{
  "norm": "rmsnorm",
  "init_std_qkv": 0.0125,
  "final_lr_fraction": 0.1,
  "max_seq_len": 512,
  "dataset": "wikipedia_en"
}
Each number is 128 + 32 x the weight over its row's rms, rounded and kept within 0 to 255. Layers, rows and columns count from 0. The size above them is the row's rms in percent of the matrix's.

# layer 8 MLP gate, 2560x768, rms 0.0293, rows 369-380, columns 192-383
size [102  99 102 103  98 103  98 106 102 101  94 102]
[[167 164 119 185 128 113 110 110 141 121  94 100 130 138 108  92 153 117  84 111  97 142  99 119 117 171  65  35 143 175 167 128 106 117  75  37  74 117 174 107 115 100 134 158 159  87 102  79 170 134  99 147 141 106 143  80 133 173  77 165 131 171  93 102 139 108 192  95 154 185  69 139  86 134 109 144 146 122 111 104  84 132 143 123  98 125 124  97 172 161 130  81  82 118 131 102 154 117 105  93  86 135 134 105  94 119  89 108  90 125 192 143 120 186 103 163 114 115 146 157 109 104 156 121 117 200 140 183 147 186 116 108 131 151 134 116 143 121 151 130 107 108 115 115 124  56 128 146 131  75  89 133 158 150 120 119 194 158 103 170 189 151 114 157 123  88 135 141  91  86 144 175 115 137 181 143 111 119 149 138 173  98 126 110 127 114  78  91  90 169 178 142]
 [106 115 129  93 121 132 111 122 141 163 136 142 124 114 100 126 124 109  81 109 107 110  82 153 159  79  81 137 150 136 137 153 155 119 172 160  99 167 134 152 146  80 140 140 127 128  93 118 134 139  92 161 144 104 145 160 142 111 191  67 120 100 153 125 109 182 133  81 169 106 112 102 139  70 130 157 155 163 125  96 185 105 127 114 146 128 123 121 159 179 212 160 172  98 192  73 127 119 166 148 138 137 129 124 127 147 119 160 125 135 110 134 110 105 134 110 143 107 129 101 121 181 123 110 117 109 162 130 196 140 218 111 165 134 173 105 101  87 128 156 126 117 147 100 127 144 163 126  99  91  94 100 139 101 183 162 132  96 134 123 167 111 166 121  89 156 127 133 188  77 109 127  94  95 166 134 165 124 135 144 153 114 180 116  53 161 115 130 127 139 158 169]
 [140 128 155 119 187 117  82 153 157 140 135 164 102  82  85 150 151 127 140 196 106 113 140 182 160 124 157 134 140 131 104 148  93  91 125 114 164 137 144  71 176 165 145 150 125 152 127 100 105 107 154 129 114  42 100 118  92  56 161 122  82 126 169  82 125 143 153 141 149 111 140 122 131  95 113 106 122 101  78 149 158 195 153  91 112 102 154 115 110 140 141 146 127 164  92 184 121 158  93  72 125 123 146 178  89 125 120 118  69 108 153 148 108  81  90 100 123 176 109 145 140  96 143 121 150 129 122 189 108  47 160 123 147 148 184  78 155 126 133  76  86 112 132 145 178  84 115 126 135 122  86 120  92 151 111  84 127 122 167  91 110  54 121  92  57 140 164 142  74 128 109 103 130 147 133  97  84 114 113 151 101 162 133 105  65 181 122 145 119 184 140 115]
 [104 169 162 196  99 158 126 112 164 109  88 139 132 170 143 121  98 110 141 182 124 193 124 184 148 131 136  98 124 111  98 141 156 184 161 100 140 126 106  96 134 101 177 133  76 103  99 145  97 117 106 139 144 115 114 191  83 113 114 170 134 168 135  62 101 111 126 114 108  97 137 130 109 169 122  89 137 154  98 184 167 145 108 161 107 166 188 158 151 104  74 161 151 149 125 109  97 163 164 183  84 103 154 103 152 141  89 152 125  78 179 143 146 162  81 126 130  89 168 128 126 101  95 121 118 189 135 105 137 128 106  99 109 127 162  99 107 173 135 103 132  84 122 123 170 132 157 145 106 151 170  89 137  85 125  90 133 173 122 156 212 150 148 105 116 156 100 145 124 119 188  79 191 141 115 159 168 143 145 130 146  97 150 151  60 187 121 129 180 110  61  93]
 [ 77 110 148 148  51 161 120 112 158 124  74 131 101 154 150 158 143 183 151 111  88 136 129 115  69  94 134 110  57 127  44  99 120 121 128 195 156 170 154 158 152 189  96 159 172 112  67 164  78 120 136 152 127  63 130 169 140 156 141  78 101 121 174 119 130 110 137 110 153 109 101 161 223 123 127 171 133  83 123 122 189 179  84 144 104 158  77  98  91 175 151 126 100 134 104 150  96 168 107 135 139 121 141 127 118 120 186 138 163 144 199 147 106 139 113 174 133 106 127 130 155 149 130 111 192 140 170 116 116  99  95 160 170 112 191 107 114 160 112 140  81 132 136 117 147 110 107 100  43 164 115 137 141 144  73 120 129  88 190 117 206 106 130  60 135 167 180 111 137 104  93  67  96 100  83 106 116 130 122 158 126 124 122 153 132 162 204 119  97 119  96 176]
 [161 112 164 125 112 180 112 142 104 112 142 140 107 144 158 155 145  89  85 148 109 123 173  96 144 144  98 165 119 109  55 110 108 152 137 114 139 103  81 102 130  91 154  78 130  87 163  87 167 150 124 137 123 123 136 147 107 140  70 145 137 121 171  55 111 160 118 170 143 129 135  93 127 118 146 178 154  82 166 146 140 122 151 100 163 184 118 183 108  94 137 148  68  91  91 121  97 137 128 151 137  95  60 127 100 131 145 154  64  97 175 125 201  90  99 115 178 109  69 173 153  83 138 116 128  64 169 146 126 129 151  78 144 123 133 126 132 128 128  99 177 147  58 126 102 143 105  74 122  93 140  96 153 127  71  91  49 155 177 140 179 164 104  81 111 152 154 148 132 154 154 173 138 178 133 122 131 135 143 200 107 175 152 103 165 164 201 114 119  88 143 180]
 [102 154 154 201 169  85 139 151 125 175 157 146 107  94 113 202 110 179 166 143 118 143 102  93  64  93 127 127 151 110  98 142 125 180 134  99 115 174 157 146 154 178 126 133 131  93 146 177 137 120  78 159 132 112 158 157 152  79 119 126 147 120 171 124 151 121 104 102 144  93  80 136 141 114 124  95  96 139 166 130 117  96  92 126 157 160  64 127 100 142 105 158  83 145 112 112  94  79  59 123 139  31  75 154 129 126 148 120 159 164 130 144 116  96 105 121 166  81  80 114  80 121 128 180 155 197 178 124 141  95 118 199 114  64 197 180 127 144 159  64 128 174 162 110  67 155  67 177 149 131 133 108 145 131  67 101 111  84 134 154 122 137 152  89 116 120  87 133  94 113 162  94 111 118 105 221  88 123  82 115 179  88 140  78 173 140 115 103 152 136 158 118]
 [108 132 131 112  92 129 115  97 171 127 120 155 154 116 104 142 155 153  81 131 132 111 112 159 151  91 118 121 116 155 144 124 156 141 157 115 126 151 147 116 128 111 142 113 125  91  70  64 175 140 112 196 143 129 133 208 167 117 120  96  85 133  93  73 198 143 147 177 113 145 137 114 138  49 130 119 145 177 100 106 125 153 153  56  98 125 105 181 200 143 186 121 176 101 137  95 159 169 103  83 122 133 175 126 109 131 106 142 109 156 163 159 101  76  87 109 121  87  85  60 145  83  97 147 171  45 141 154  99 135 153 175 136 120 148 187 135 129 171 129  64 130  86 149 120 183 131  99  94 179 124 121 114 133 133 168 139 100  90 126 125 145  63 131 132 109 125 139  75 144 203 101 114 133 116 132 149 151 155 170 132  87 165  65 117 198 134  72 143 135  64 142]
 [ 84 141 161 157 130 122  34 167 199 143  80 106 131 120 137 149 158  90 162 145 128  81 139 131 161 154 111  59 162 120 105  95  76 110 147 160 105  55 158 208  97  69 194 108 103 153  71 130 125 134 141 154  88  82 127 121 124 122 133 112  91 128  92 135 127 191 162 124 140 105 127 151 107 179  66 119 135 159 158 117 163 109 125 119  66 132  81  85 135 174 189 167 121 199  67 100 116 112 105 179 137  90 101  88 162  68 168 110 112  70  98 181 142 118 150  83 173 133 170 136  84  75 138  96 174 148 156 199 122 151 139  94 144 133 155  91 135 122 162  70 142 203 150 113 147 184 105 109 145 123 103 139 133 100 136  42 108 167 146 102 159 115 164 136 160 115 135 157 148 124 180 102  72  62  99 137 160 165 144 145 107  91  74 168 142  92 160 103 147 144 145 175]
 [ 83 117 173 162 101 157 113 108 165  99 162 133 127 163 182 165 118 172  96 193  63 154 141 174 210  60 102 117  29  98 122 149 163 152 146 110 189 105 143 124  81  87 121 118 162 149 100  95 113 134 170  73 106 115 112 114 115 153 157 101 172 158 144 162  78 176 139 101 116 122 123 142 141 140  98  88 148 158  82  98 125  71 163 104  64 111 100 115 127 126 135 181 159 158 170  97  85 131  91 124 135 143  89 100 113 143 115 111 129 121 126 115 165  77 101 131  93  93 161 149 121 101 121 131  89 152  96 196 113 133 172 127 149 127 138 153 100 151  97  81 115  79  91  74 164 115  96 143 121 149 160 133 111  72 169 129 177 150 139 123 151 116  98  85  86 118 104 133 124 114 187  85 129 106 117 145  84 103 116 123 121 189 151 149 115 101 129 102 131  86 117 188]
 [155 138 108 126 154 130  98 180 125  77 150 144  94 139 129 150  88 167 181 188 137 166  94 196 164 116 116 120 169  90 143  79 117 136  69  97 122 119 166 130 118 161 119 150 170 147 134  97 134 109 120 100 126 105 113 125 147 179 148 147 141 120  66  76  98 118 125 132 137 136 184 150 138 150 140  83 110 158 136 177 167 114 128 105 139 157 162 172 100 187 124 119 111 101 142 166  98 144 103 201 141 169 128 132 145  79 164 110 187 118 146 147 114 118  67 218 190  87 184 116  88 145 154 151 173  82 126 194 118  84 115 129 138  57  91 101 155 163 105 110 106 150 129 121 151 131  93 160 162 109 112 170 182 166 123 108 164 124 129 161 147  99  98 118 150 136 104 100 129 127 139  79 106  49  65 148  99 182 112 100 152  97 100 152 133 106 107  95  85 149 160 119]
 [ 83 161 168 107 110 152 124 124 183 143 157 140 157 152  96 165 113  82 134 127 181 156 161 146 157  95 109 108 111 139 142 101  70 185 145 140 104 130 207 122  91 124  82 101 138 177 143 154 126  70 102 130 170  85 140 144 186 158 120  88 100 120  64 105  90 142  93 114 200  91 140  90 129 118 115 110 162 102 141 147 163 171 100 167  97  72  44  81 106 152 117  77  79 168 144 127  84 109 177 146 144 136 145  82 138 129 117 124 112 116 178 157  84 112 150 133 189  71 104 131 126 146 139 148  61 192 195 150 143 108 147  92 147  49 139 188  76  84 105 123 129 155  94 125 133 124 117 124 127 130 179  85 128 141  86 121 109 124 139 159  91  56 169  99  82 113  91 136 106 116 157  88 167 126  97 124 130 191 146  87 103 122 118 115  63 118  88 130  99 152 123 119]]
# layer 8 MLP up, 2560x768, rms 0.0285, rows 369-380, columns 192-383
size [100  97 105 100  96 102 100 106 102 101  95 100]
[[114 122  80 194 186 157 105 151  43  98  95 110 150 121 132 160  84 106 124 127 191 121 124 122 135 107 150 112  84 123 130  72 105 134 128 181 118 147 147 124 176 130 171 171 133 128 122 102 115 124 156 133 142 127 107 130 120 149 184 126  45  90  96  90 150 129 161 176 123 126  96 140 141 113 144 137 135 159 163 179 118 124 134 135 127 132 177 126 116 112 136 107 140 114 129 131 105 128 132 146 107 110  82 130 147  82 134 155 161 100 149 137  82 118 108 166 162  58  92 138 174 102 171 180 170 124  87 142 115 123 192  73 102 124 156 127 135 144  80 172 191 122 140 230 201 100 154 108  97 115 201 114  91 180 115  88 176 160 113 105 153  89 140  82 163 126 150 164 118 172 137 120 158 126 142 113  83 113 116 113 132  80 137  45 120  93 134 112 152  69  62 116]
 [159  93 137 158 126 102 104  98 124  79 134 255  85  94 111 135 199  94 108 100  78  67 205 163 147  69 151  95 128 125 116 147 140 101 150 192  82 113 106 191 204 191 137 196 108 150 123 109 131  90 200 134 109 145 162 106 137 127  90 103 143 149 169 100 157 155  92 136 141 119 133 184 112 146   9  95 110 128  91  74 100 141  56 120 122 121 109 134 140  93  89 172 161 179 195 104 114 168 145 106 135 103  93 107 134 147 123 103 111 126 127 129 188 106 162 140 146 134 138 159 113 180 124 117 140 121  88  69 152 117 120 149 207 116 113  89 106  68  90  80 132 149 135 128 118 121 154 150 112 108 125 112 101 104 103 134  87 135 152 130 129  99 146  65 135 152 115 148 142 155 119 106 139 152 150 147 107 125 168 178 127  95 143 114 182 212 166 133 102 121 167 146]
 [143 109 150  95 226 114 160  74 138 132 117 167 177 140  80  87 144  90 137 145 115  86 121  72  87  81 177 140  92 175 100 228 158 160 159 139 155 146 131  92  88 135 100 145 137 122 147  81  75 176 140 137 129 100  61 131 184  92 211  99 121  95 126 111  81 107 104 132  89 129  73 180 101  96 157 111  97 134 124  94 158 130  96  99 101  83 128 115 163 124 158 207 122 112 152 146 154 136  72 113 178 144  71 179 157 128  83 136  98 125 148 142 145  87 131 181 162  90 130  81 174 139 134 125  95 141 110 134  86 142 153  59 106 117 184 149 132 139 111 140  91 111 201 105 141 134  98 142 123 191 107  87 129 150 136 178 165 148  61 139 165  79 149 168 173 156 136 151  68 120  96 102 175 114 114 164  98 145  94 105 139  98 169 103 116 183 113 156 141 100 155 117]
 [167 155 116 124 141  34  90 113 106 215 162  90  83 101  98 136 150  77  85 119 179  95 173 159  87  88 121 165 117 118 121  80 143  54 131  84 155 175 100 117 153 132 145 181 100 174 149 128 185  89 132 119 118  81 136 109 138 183  96 180 168 211  99  81  88 136 166  79 131 144 146 124 172  77 113  94 185 117 118 127  86  64 133 134 150  96  83 115 116 113 123  95 141  99  97 140  98  90 142 126 101 106  90 151 123  95 130 100 115 140 155 102 132 122 181 195 149 146 117 151 139 155 189 133 176 101 112 136 159 164 138 174 106 110  89 150 134 120 112 115 154 137 167 134 122 130 115 117 118  89 121 205 134 146 106 152 125 143 108 140 147  80 110 173 156 120 116 150  97 149 134 149 103 161  43 116 135 131 163 141 160 159 144 165 143 124  79 133 166  89  77 136]
 [122 179 142 113 102 155 130 121 129  83 165 113 139 124 184 170 153 153  97 144 104  91 125  56 124  87 141 138 132 172 105 119 144 108 148 107 175  95 152 150 163 146 167 122 135 157 126 138  75 157 136  93 102  93 176 183 126 141 156 128  91 130  77  80 147 143 134 140 144 139 146 147 136 157  96 153 151 109  60 127 135 188 106 148 154 198 125 117  66 120 150 125 113  43  94 104 155  95 143 130  81 165 100 106 122 118 115 105 153  86 131  90 177 142 171  84 114 130  97 136  73 174 156 105 140 139 139 187 144 119  77 105 171 147  83 122 155 130 138 175 140  97 143 146 145 135 131 152 130 212 149 162  87 123 155 146 156 104 169 182 155 185 150 163 112 132  87 132 139  62 109 169 123 131 127  78 146 139 146 109  88  84  88 162 128 171  83 138  95  77 122 111]
 [160 116  64 135 142 112 119 134 176 194 112 137  80  84 106 122 148 105 113 138 151 131 111 127 129  65 139 154 131 145 133 141 135  93 139 106  78 110  83  63 135 143 158 138 135 108 163 162 190  95 175  96 125 108 193 112 113 163 116 116 137 143 136 196 129 172  84 162  96 108 138  94 125  59 169 150  99 158 118 161 108 136 104 172 107 114 150 158 139  77 143 162 103  64 110 123  97 116 144 152 143 103 128 108  54 105 161 144 139 187 123 158 148 178  75  79  92 162 129 159 112 167  97  96 106 124 103 155 147 144  84 117 119  74 133 142 110 195 149  83  92 151 110 134 112 178 178  87 101 159 111 120  79 131 172  95 153 174 114  97 124 126 108  82 134 129 106 118 134 141 112  85 115 119  76 120 159 216 103 176 142  76 163 134 127 145 105 147  98 170  86 146]
 [121 112 140  89 120 124 107  65 161 101  99  84  62 155 103 176  99  51 130  92 187 124 118 157 134 178 129 141 107 126 104 123  88 113 159 111 147 138 114 167 118 114 116 108  89 102 121 112 144 131 149 158 157 119 117 130  80 167 101 122 139  76 166 122 110 105  54 121  85 158 165 154 149 146 141 159 102 136  91  59 148 109 223 140 122  64 125  83 109 183 106  97 146 124 182 122  84 129 115 108 128  86 180 152 184 165 148 119  62 105 144 110  60 148 129 174  51 108 104  91 193 101 102  62  72  96 109 128 130  81 165 137 156  74  62  92 143 153  97 171  52  97 144 188 158 105 124 114  85 134 135 164 160 130  90  80 154 115 139 124 171 126  98 174 183 122 191  76 165 121 134 103 149 164 138 126 132 168 100 166 112 169 115 144 127  89 131 119  84  98 147 176]
 [132 117  55 157 110  89  93 118  62 137 180  63  98 165 190 145 140  85 144  98 143 123  80 144 187 160 126 193 138  92 166 142  80 105 114 137 107  96 125 128 172  84 165 126 113 146  96 172  87 168 151 138 155 165  78 197 140 159  91 148 163 116 132 161  69 121 146 170 137  93  59 114  99 119 123 133 146  71 132 181 118 190 100 116 150 137 148 120 183  91 127 133  92  82 162  66 129 134 157 132 114 114 167  66 122 161 139 135 101 161 122 100  99 122 118 128 137 148 175  72 103 119 139 137 113 141 176 111 140 169 235  86  98 157 147 141 111 180  78 103  99 200  95 132 180 114  73 102 147 147 180 185 128 132 138  98 165 132 149 107 180  93  81  53 173 121 165 113 144  75 109 111 138 120 104 143 177  88 136 139 100 128 125  78 203 118 100  97 153  36 174  71]
 [124 141  63 137 115  49  91 129 136  66 203 135 170 123 117 162  94 178 117 151  80  95 139 113 117 145 147 131 128 120  99 131  80  95 141 187 124 120 179 129  94 122 111 104 132 144 133  75 133 123 133 169 112 130 104 123 127 144 112  90  87 112  95 116 157 160 110 117 129  98 139 120 130  94 166 125 109 128 210 163 137 181 146  97 133  45 107 114 112  66 117 128 206  89 153 150 153 184 112 189 149 100 114 114 136 162 122 109 137 159 142 114 137 114 143 127 154 104 135 172 152 120 140 115 177 141 174  34 141 142 150 124 153  88 130 175 115  54 180  84 151 199 129 162 138 143 116 144 111 146 135 110 153 105 112  87 136 143 144 116 175 100 121 132  97 131 154 146 112  91 120 109 151 150 151  65 100 102  73  98  88 160  79 112 121 149 132 107  49  82  81 150]
 [126 168 144 183 112  73  86 182 118  91 128 154 123 103  84 140 200  76 196  89  98  87 173  84 173  86 121 149 133 115 191  98 174 174 109 141 102 116 135 149  85 145 157 135 126  67 156 132 140 101 103 105 115  75  58 110 106 203 107 106 155 137  89 112 102 135 153  96 114 148 126 141  95 113 109  99 136 160 122  88 109 109 193  78 148 140 120 144 119 107 147  82 102 106 179 162 153 140 110 145 133 120 131  99 151 126 117 137 161 128 173 104 168  99 143 156 129 122  71 107 104 136 198 101 127  63 124  80 136 154 149 103 123 172 153 169 115 170  69  86 156 119 113 112 125  88 181 107 150  98 138  96 179 140 199 169 148 153 199 120 108 163 133  93 108  88 188  74 143 144 132  83 162  75 114  75 153 106 111 177 134  95  42 153 171  83  91 109 144 106  87 134]
 [172 115 152 114 110 114 129  97 121 152  85  72 142  78 181 149  52 145 195 115 133 148  98  82  90 118  48 156 164  85 131 137 132 160 107  95  93 144 151  61 104 135 106 123 144 151 142  76 118  95 152 133  50 209  96  87 172 194  86 131 101 108 149 135 173  70 148 153 195 123 125  87 117 122 118 113 159  76  88 156 128 138 151  90  95 110 135 100 125 196  66  71 139 130 183 100  85 105 113 133 136 133  97  76 137 134 167 151 161 180 120  92 148  95 148 129 115 160 136 149 152 132 159 109 154 106 156 154 129 126  97 100 153 146 170 102 164 222 153 126 132 123  79 115 114 103 137 147 138 139 177 124 117 157 110 108 148 115 168 121 144 140 149 161  69 121 113 179 130 113 196 103  77  66 117 136 121 101 137 108 130 124 115 153 123 114 165 139 118 184 127 121]
 [113  75 209 126  88 140 153  53  82  86 153 132  54 151 129 104 122 124 102 102  98 182 204 207 133 173 113  99 116 124 166 133  82  95 110 107 161 119 138  83 156 147  99  87 119  89 120  94 108 150 172 116 143 232 136 131 131 104 130 134 131 111 141 131 112 124 198 100 178 152 130 143 159  74  70 136  95 153  87 158  90  98 139 157 113 122 133  96 153  99 156 104 108 113  99 161 130 201  79 176 108 104 151  19 122 122 182 104 141 109 152 132  78 110 152 122 100 102 135 195 133  75 126 178 145 151 108 133 148 119 123 108 150 137 114 127 149 120 126  93  86  72 147  84  99 116  87 108 132 112 133 146  87 117  90  33 215 203 139  78 141 173 117 106 123 154  84 155 112 188 133 118 107 130 151  61 154 131 104 187 111  46 111 123 160 119 159 127  76 115  80 173]]
# layer 8 MLP down (transposed), 2560x768, rms 0.0269, rows 369-380, columns 192-383
size [101  98 103 100  95 102 101 106 102 101  94 101]
[[100  99 108 189  60 124  93 126 125 137 115 170  72 166 142  74 162 143 164 148 162 149 125 162 105 154 107 137 177 142 103 149 161  73 108 115 135 180 128  66 124  73 158 133 107 140 147 161 125 128 165 132 121 208 136 114 161 105 171 132 118  92 167  94 135  93  89  97 126 137 178  83 123 182 123  97 123 135  84  95 172 169 170 124 120 174 141 100 141 145 105  96 108 140 145 125  86 153 176 154 150  47 116 109 122 162  92 115 153 132 145  76  93 182 127 128 143  91 107 105 156 134 135 160 158  83 121 109 122  54 143  75  85 103 178 116  45 202 124 156 167  98 200 177 138 123 138 145 195 103  80 109 202 103 123  76 132  96 188 162 170  56  83 105 157  86  96 108 104 134 129 107  92 108 113 158  74 180  77 163 149  80 123 114 140 108  92  88 120  96  97 118]
 [207 145  81  59  91 179 142 132 129 132 130 177 140 155 146 142 106 179  86 176  53  21 168 128  95  91 111  78 127 107 119  99 138  86 141 141 117 114 142 108  72 145 163 166  94 113 121 106 114 128 126 142 137 157 183  70 125 161 159 157 154 124 213 123 136 135 113  49 181 139 154 120 174 143 147 163  89  91 132  91  90 116 142 138 150 136 112  88 166 119  95 119 151  79 140  84  86 142 166 153 165 154 148 153 127  99 146 104 136 130  95 175  97 151 128 147 106 127 115 107 115 103 112 151 113 113 167 152 144 121 194 186 171 126 110 101 109 103 134 178 131 117 121 124 168 151 139 150 106 102 129 143  89 186 143 153 133  85  78 133 142 115 111  88  89 146 162 123 126 135 122 122 153 135 152 108 199  98 139 126 163 142 118  62 176 127  95 127 168  82 109  84]
 [ 83 120 119 112  98 136 157 106 101  71 167 122 143  94  63 123 135 133 153 119 149 123 139  69 129 142 152  64 172  92 129 142 187 150 149 148 138  91 133 101 172 106 114  84 132  98  89  86 103 136  93 159 210 102 124 145 121 137 124 134 164  88  81  78 137 125  98 120 125 104 110 110  88 110 100 120 130 120  82 177 118  79 123 128 146 117 156 102 129  85  91 125  71 139 182 148 103 121 130 155 109 147 125 137 138 132 145 181  91 177 172 118 181 154 114 181 127 111 187  99 176 111 109 129  88 112 165 152 132 123 149 108 131 136  79 124 136  78 138 116 116 100 122 148  87 113 142 115 163 167 145 106 174  13 138 147 176 146 162 165 102  69 139  76 113  59 151 135 102  90 126 127 156 125 104 156 156 156  67 167 104 120  96 115  87 111 122 177 125 128 134 132]
 [137 181 106 126 155 100 171  59 106  99 186  34 115 165 121  90 125 143 146 118 123 117 142 123  76 134 171  82 159 166 109 105 116  78 126 142 103 146  83 147 169 127 108 142 122 111 140 108 114 103 110 156 101 103 130 152 131 159  65 131 111 137  82 100 133 115 106  89 104 136 153 119 126 144 165  64  99  73 183 137  71 112 196 121 171 125  88 144  96  98 125 133 128 137 155 141  92 135 135 118  92 153  95 187 134  65 160  95 154 117 114  87 121 149 135 109 132 112 132 160 207 146 148 135  91 127 126 107 129 129 107 115 117 126   0  73 142 157  63  72  85 116 151 125 124 129  99 134 106  95 129 114 115  96  76 126 139  99 117 148 173  96 105 148 139 141  95 140  76 151 160 149 117 163 139 145  96 123 112 144  66 183 105 125 145  84 109  61 125  82  71 133]
 [142 126  93 110 149 182  63 117 117 160  70 113 141 125 155 169 130 153 113 109 104 179 142 122 180 137  87 169 121  76 126 117 165 100 115 137 140 116  81 153 116 123 144 129 120 104 118 105 131 112  76 147 144 144 174  98 129 128 106 141  80 120  87  98 185 161 138  97 224 138 202  84 115 129 108 174 165 135 121  91 126 149  77 116 178 196 118 114 165 119 190 122 121  69 110  73 135  92 156 127 126 139  69 106  57 123  95 154 136  77 118 154 156 123 131 196 102 134 137 202  58 129 159 107 107 154  68 174  90 138 135 139 107 150  93 132 130  82 146 120 126  94 104 166  81 126 146 141 191 153  90 169 130 117 167 153 118 104 155 122 121 149 120 122  98  76 161 159 107 119 171 133 135 124 123 164 140 133 149 144 168  58 122 198 128 124  95  92 120 101 121 102]
 [ 79 107 150 101 174 132 128  82 137  71 133  94 103 104 113 112 130 152 116 102 160 121 152 144 153 110  73 126 115 131 102 127 149 130  70  92 159 126  17  84 149 142 176 111 123  98  72 150 199 119 110 118 133  67 154 131 183  98 106 123 101 123 101 122 184 136  43 124 128  91 198 137  91 207 113 152 173  94 115 111 149  84  78 100 143 126  73 119  98 162 133 172 163 154 129 122 110  97 151  71 140 195  29 124  89  94  99 126 102  91 180 100 181  88 154 108 126 125 150 116 136  91 109 108 100  90  92 142 117 120 127  94 103 167 124  66 120 159 177 151 134 185 107 133 128 150 140 129 143  71 163  89 219 123 110 107  88 178 121 131 154 155 195 149 131 112 159 144 146  89 106 140 143 144 174 123 179  83 121 132 114 145  94 126  88 126 126 106 120  83 172 154]
 [148 128 148  99 122  83 158  98 103 129 142 160  79 157 138 122 115 125 208  31 115 145  97 121 110 122  94 129 136  77 102 112 100 156 174  91 107 201 144 170 163 139 116 136  98 111 140 156 127 116 131 152 154  99 142 146 116 161  97 148  99  85 184 148  79 117 158 130 112 151 154 112 136 124 109 133 134 135  80 122 113 110 145 160 170 108 112 142 136 151  97 138 171 160 153 138 141  84  64 156  91  81 103 127 151 137 146 162 120 115 117 108 104 110 139 167 104 148 128 135  78  95 149 160 152 137 132 130 118 160 121 167  78  90 134 178 139 118 164  83 140 162 232 147 106  88  97 135  84 138 103  96  82 132  99  55 131  98 156  87 175 128 107 141  99 123  96 123 102 172 112 102 103  95 115 196 104 136  97 154 149 161 133  65 165  60 161 135 110 127 110 136]
 [128 108 133  84 133 151 102 102 115 143 135 114 119 132 113  78 114 140 144  79  86 188 171  99 136 130 136 164 161 146 185  85 117  98  74  93 100 107 170 125 146 127 187 111 117 156 108 120 114 122 151  94 153  89 141 130 136 130 103 125 108 146 128 125  84 107 170 140 117 122 113 182 101 106 163  88 149 111 114 156 120 144  73 141 142 134 121 163  79 124 158 123 113 142 219 154 169 177 138  99  98 142 129 101 135 141 160 145 113 180 127 132 124 117 142 138 104 158 119  81 192  96 125 148  94  68  73  83 105 153 158  99 118  81  90  94  78 152  90  96 208 117  65 165 199 128  90 162 220  92 145 187 115 122 144  73 125 126 145 170 138 111 151 121 125 105 126 127 132 129  95 123  90  79 131 114  82 129 147 162  28 143 121 110  84 100  95 255 123 132  92 115]
 [120 167 125 134 155 121 140 125 101  82 179 107 179 168  25 127 168 123 155 121  78  84 125 143 155 206 150 147 158 107  43 124  76  46 135 170 112 146  80 132  98 129 153 148  94 132  94 118 111  96 155 105 128 146 101 145 119 137 127  69 101 140 115 117 124  96 144 129  95 199 135 166 131 168 113 121 124  95 153  82 112 117 104  97 123 108  76 115 172 125 156 142 145 133 105 134 153 158 140 170 142  79 140 140  94  54 102  76 167 107 103  65  99 115 136 104 188 160 159  76  74 135  99 120 132  91 120 104 171 188 110 150 150 162 118 131 124  96  83 116 141 141 172 101 145 152  90 108  46 160  70 176 135 128  86 141 105 114 143 140 155 155 161 115 134 171 167 185 100 136 218  89  42  93 159 162 107 142 104  81 125 136  65 184  98 167  89  46 128 156  89  75]
 [ 89 137 183 200 163 118 130 153 137  94 133 175 109 160 102 105  71 145  98 166 142  26  81 157 129 131 165 125 104 155 166 129 165 139 126 144 114 178 125 161 176 152 112 121  99 109 124 163  89  96 165  84 167  83 156 167 104 169 101 153 104  90 117  89 171 123 125 186 152 175 131 123  95  74 134 146 117 152 141 151  84 176 175 126  87 101 100 155  59 120 173 134 131 149 120 115 179 104 111 151 128 142 121 141 112 132 185 121 198 167 159 143 119 196 119 116 127  90 112  78 127 143 202 119 110 123  71 112 132 177 118 117 133 189  39 111 132  68 117 123 115 159 167 133  92  86  90 136 111  78 118 170 109 113 134 107 107 187 125 132  47 138 141 171 153  85 202 121 192 157 127 174 125 127 116  74  97 143 140 140 177 163  97 143  99 132 104  81 106 139 193  97]
 [140 111 124  94 115 137  93  92 147 118 158 199 150 178 133 123 122  98 112 174 123 142  91 158 117 140 138  91  98 131 180  56 142  83  80 123 167 135  67 138 104 147 109 136 155 130 186 123 135 192 149 116 159 202  81 144  85 165 106 117  91 106 218 151 108 137 100 129 139 136 129 119 167 150 146 148 113 101 135 138 131 119 114 149  69 150 120  96 126 176 155  85 156 138 112 146  85 102 100 147 142 149 153 125 150 109 150 111 142 102 216 158 119 124 172  99 224 146 161 152 124 161 150 138 141 182 116 135 133 101 104 100  89 136 137 105 139 106 140  66  98  75 175  73 146 139  69 160 126 115  98  38 128 175 102 115 166 119 108  74 120 134 190 145 126 117 110 124 109 124 110 100 145 122 104  69 174 105 119 105  83  84 117 137 156 178 181  74  52 114 166 134]
 [ 95 174 170 128 110 178 169 103 116 113 116 158 144 138 141 133 140 174 137 100 148 173 159 183  79 120 135 153 125 151 169 104 104  92 150 123 116 148 131 119  90 135  86  93 122  59 126 105 111 120 125  75 129 135 110 125 121 164 153 122  91 120  59 113 119 144 163 125  96 111 159 171 127 131 103 111 141 120  96 155 111 170 151 128 144  89 102  88 167  65 137  75 156 137 132  86 112 163  92 107 109 108 144  96 122 168 135 103 185 112 168 123  82 144 108 115 106  58 184 137 117 126 111 145  92 119 134 143 164  74  95 110 141 136 137 164 130 128 129 118 121 120  92  87 171  84 139 130  87  59 148 121 127 158  67 121  99 129 176 112 154 114 117 114 154  65 108 187 181 123 116  89  94 125 119 151 115 166 162  99 146 143 117  82 131  89  92  28 155 144 160 172]]